Weights of a small GPT-style language model, trained from scratch on English Wikipedia: 506M tokens.
Each number is 128 + 24 x the weight over its row's rms, rounded and kept within 0 to 255. Layers, rows and columns count from 0. Numbers have three digits each. The size before them is the row's rms in percent of the matrix's.

# down: layer 5 MLP down (transposed), 896x224, rms 0.0898, rows 167-170, columns 0-223
# gate: layer 5 MLP gate, 896x224, rms 0.186, rows 168-171, columns 0-223
# up: layer 5 MLP up, 896x224, rms 0.197, rows 168-171, columns 0-223
down167 095:133142142110132135140168139127118111144119127125141147127127130189141129170153142123086115112146097165132138130100102143129122141170114101081163113099116166104143145117136105127118092117157110100102097080118129120080114115113147149127149132164138148126139157126200120158131135151148106156132139066147131128108125167131125129119183126170128123157101167166146114110110141097139107128127094165092121147149134174149110108130081159124128095137118098085167132127082122141109125141120179135143125126131118144134111158074164160100187102149145130147096144114134138138131128130105159138140178129159149100174121114121099105144108140180096110109181131096106169118146120145139128133136
gate168 096:103100118102096123144104137167082113144141129088095084126130134104134113123141160139132155164161141130141155112114143106103110191136149148139150142090133111150107120121104121111100113182149150157133086142115149156142112155166115121125102103140115105104110112128150130108157110135141138057149171090103165085131126094150116133049142075132140111112109111094106158125137131155162096183103115110142143133118132107119144120127133083126126127122152123164149162110128156141155097145143159151094107135113136172140161115139087138113122132089111158162108088144147123147177107143114150168132107143115108100107128114119132125131149103114157120088087131104151102149122106117091140089144
up168 095:136147142146097140128136117194109158131083077134161153136143103148135157089143136121085124125153165109127129082066084151123128072171093120141136107135132137114116117164116158060123101139126118127121091131077144102106169145126133163098113121120158094105128110116110127131131139091136154184079153159121168107147121112150180128108143155117156123153114134138106089104117107112118105155134102122161141115120125094115154151114148142125136131078120165142147108119113100145130094173125100094154127134148135139103149168158144141142128124125114142131137137106159142145090142150157135147113118124092155131137128085118098114128131120136088108170149106132111139177113155159082118111125
down168 094:136120131111136100090138139133092156177179160106101075134151163116112144111130120125152130147125123119150121178119126123130143122091107109189114081160146161104175144109169113144133108130158136121170160167105103161152139101127125129140115144157129157162146123182114148102103101143174124116125131133110151138098139138108081134143050122118100139083164140145126137128074141108111141148140141161146108118100152179151133129104141126142151103103128097099088119123100111126104158083108141141121161170107155161112125132140142126135146116126128115171145114108111148120119100172142148162091157145109159146133166104107133114156118161170135126094135115147120152088139148144137114104121
gate169 100:127141147146136126127162153146123138133115105147117149138118114080142093142129171137117113152113078105150147105157086150118090149138086130119133164107109144104143083100111143138121139068146121135114135135136087126131100162140125106128109123112127158120103139154131125136100077106133109109135087076110170136125169138098112108116066098147169146151099112081108169157147128164117094137127133100158149130167112106104094086121111138110114164143116152161111133117115098104186105133118132145106114108180077144139120113132118112135163107110116117139141146100148130137106083148144122127113121131103162130128092097161156163171077106117157172111118140169133098094128131109135166155131
up169 099:170117171119132088159116109141172120115110155126136142141124101127106163148160105134133126164121102151097107133169126155166131124113097099111135147136191121131150103079134146123136110127126153164206094145104140149114113123108110130115145139169092129149133159121102128091147173104104130098104135132128135162122145086131131146153097138118111105144113108141122154110110076075175135108094168159120123150126109148148136101150094092166108138131105132148131174182109117119126105147100127111122115163138118097156136169123124132116135149095127132128147068123150129164153133105129092120096150146131137097102117099160126155159164062145117150122128107113113107169121137167122125151143
down169 102:100164128148118164105144139134112134154098122122112155162155143120112106099143138142128189127129107139159193129119153140130162094144091117125106150163146184165160113139123133128115137132134062117113150091151100092134135131147124142129149103133089152101121092121135122106129118136155140163120080119113099159095143140105134151123158118138096107118144151121128130117131110162132074120152104115116110121090137109117095106166186116110153126069127098099110108053168082137118172138152080170143107132126131196082134130114132124131174105149143123119127145125091131100139150129142132137108114125098148150117135130155137147121130154102115130101114117161154139137137150129130106151074
gate170 091:137092127110174118118096126140116156122097115132139176127096128143121109143124075156113129121136152115103134082106086103161149167127122130142066151108114148098082143109136100133130097173154130147151145149110100115097170102129139136138138131118086161127138156116066157127143104136129115106171122127143127117092114171156120099154169148102094151112156147148129168113129128129148143141130145158118155164145120144090117179127122118175148136161162086099142116173135134149139132130140104173121132137149083160155138123128107135134175082164127144129100103150094123129082129114149154113160165138141168139147104153106154116130092115116139130074139114148143160115108168117142142155121
up170 091:119152115135135138128115117112113151060149196095158150132141115117085082131101125136138121139119160133111149107121111094133122151094109145154107147096117178097139156096134148101136103180119101133163099154138144109133146155121148109133158084119130119106126157109115170154149141159151129084111125092100119162098136128150088086173142135146127154110168116174105159113114163140148090158133155118101096148137113150120133145139107129170107146147166141120119075148092103176131147139137152142085094129128160127113087150123123134126117160153148136112113110095132097091119115163118171124094163156094122138110163123126119116142078143150146129106153168137130105127165138105118112143109
down170 100:138160098164121126151134169096165108143124137118109097116141127157153125125118152106154125128085125134165140144158169141117104128148136141098159144118103103142158100151121136129120177096092109150114074142136138116122141144139164118114138124117122113120081101119142128141119122103128108190141106140161111121150109148113150120107144114124122134133113123099126074113131124124092124102148112135114153116100141070170146136147139148117109100134097168121134159160080121088133069094141127108107124116145135097128128107131153101101067083110098132133153143151154132107158139107151083094142082129097119108084116064136098167095102115097126135218109148121089126143131136119139145133120
gate171 103:156080095052118136143123138139130125134102117101150120078132138111117128135193117121162125140148088155122133107138146110114115185108092159138126070112138119125114155112161135145160128093155111163125111140158155090133161159151122082130134127117100125173125142135144121133145103142156133148117122158120165129139145156121140116135132121137110120119134164130143098173096126124145145067125156119102149120121108133121082128106129129090136106135117121102134124135126100108171139087102105129139143131155128065153132150154095089093070132092123127111156125117119153116105117112078121129095133097143095107140110125085144111170144137187109130135116132090134122169109156160081134097091
up171 103:096065123138152108104107115082154112138121125148138140121181127124101103166136149155132118162133101120160152125119122148116130097106083136122091105130124153119142120114153136144152095160088167101121141114147140160126104150189114113149110135127119120120129155145157148172104103064134112121157114177132119138079134090182171124123102152107090124124096137144127104155101143147140104156137106125175120126090155121111120142111142098110112115105125099174136187122149094131118114153132124110112124109097130121144093148144136125151127116092096164168102122117121142135097150133108161140062135138141133126112145154082111157149133147115130133160139127142119185145073109133128144165087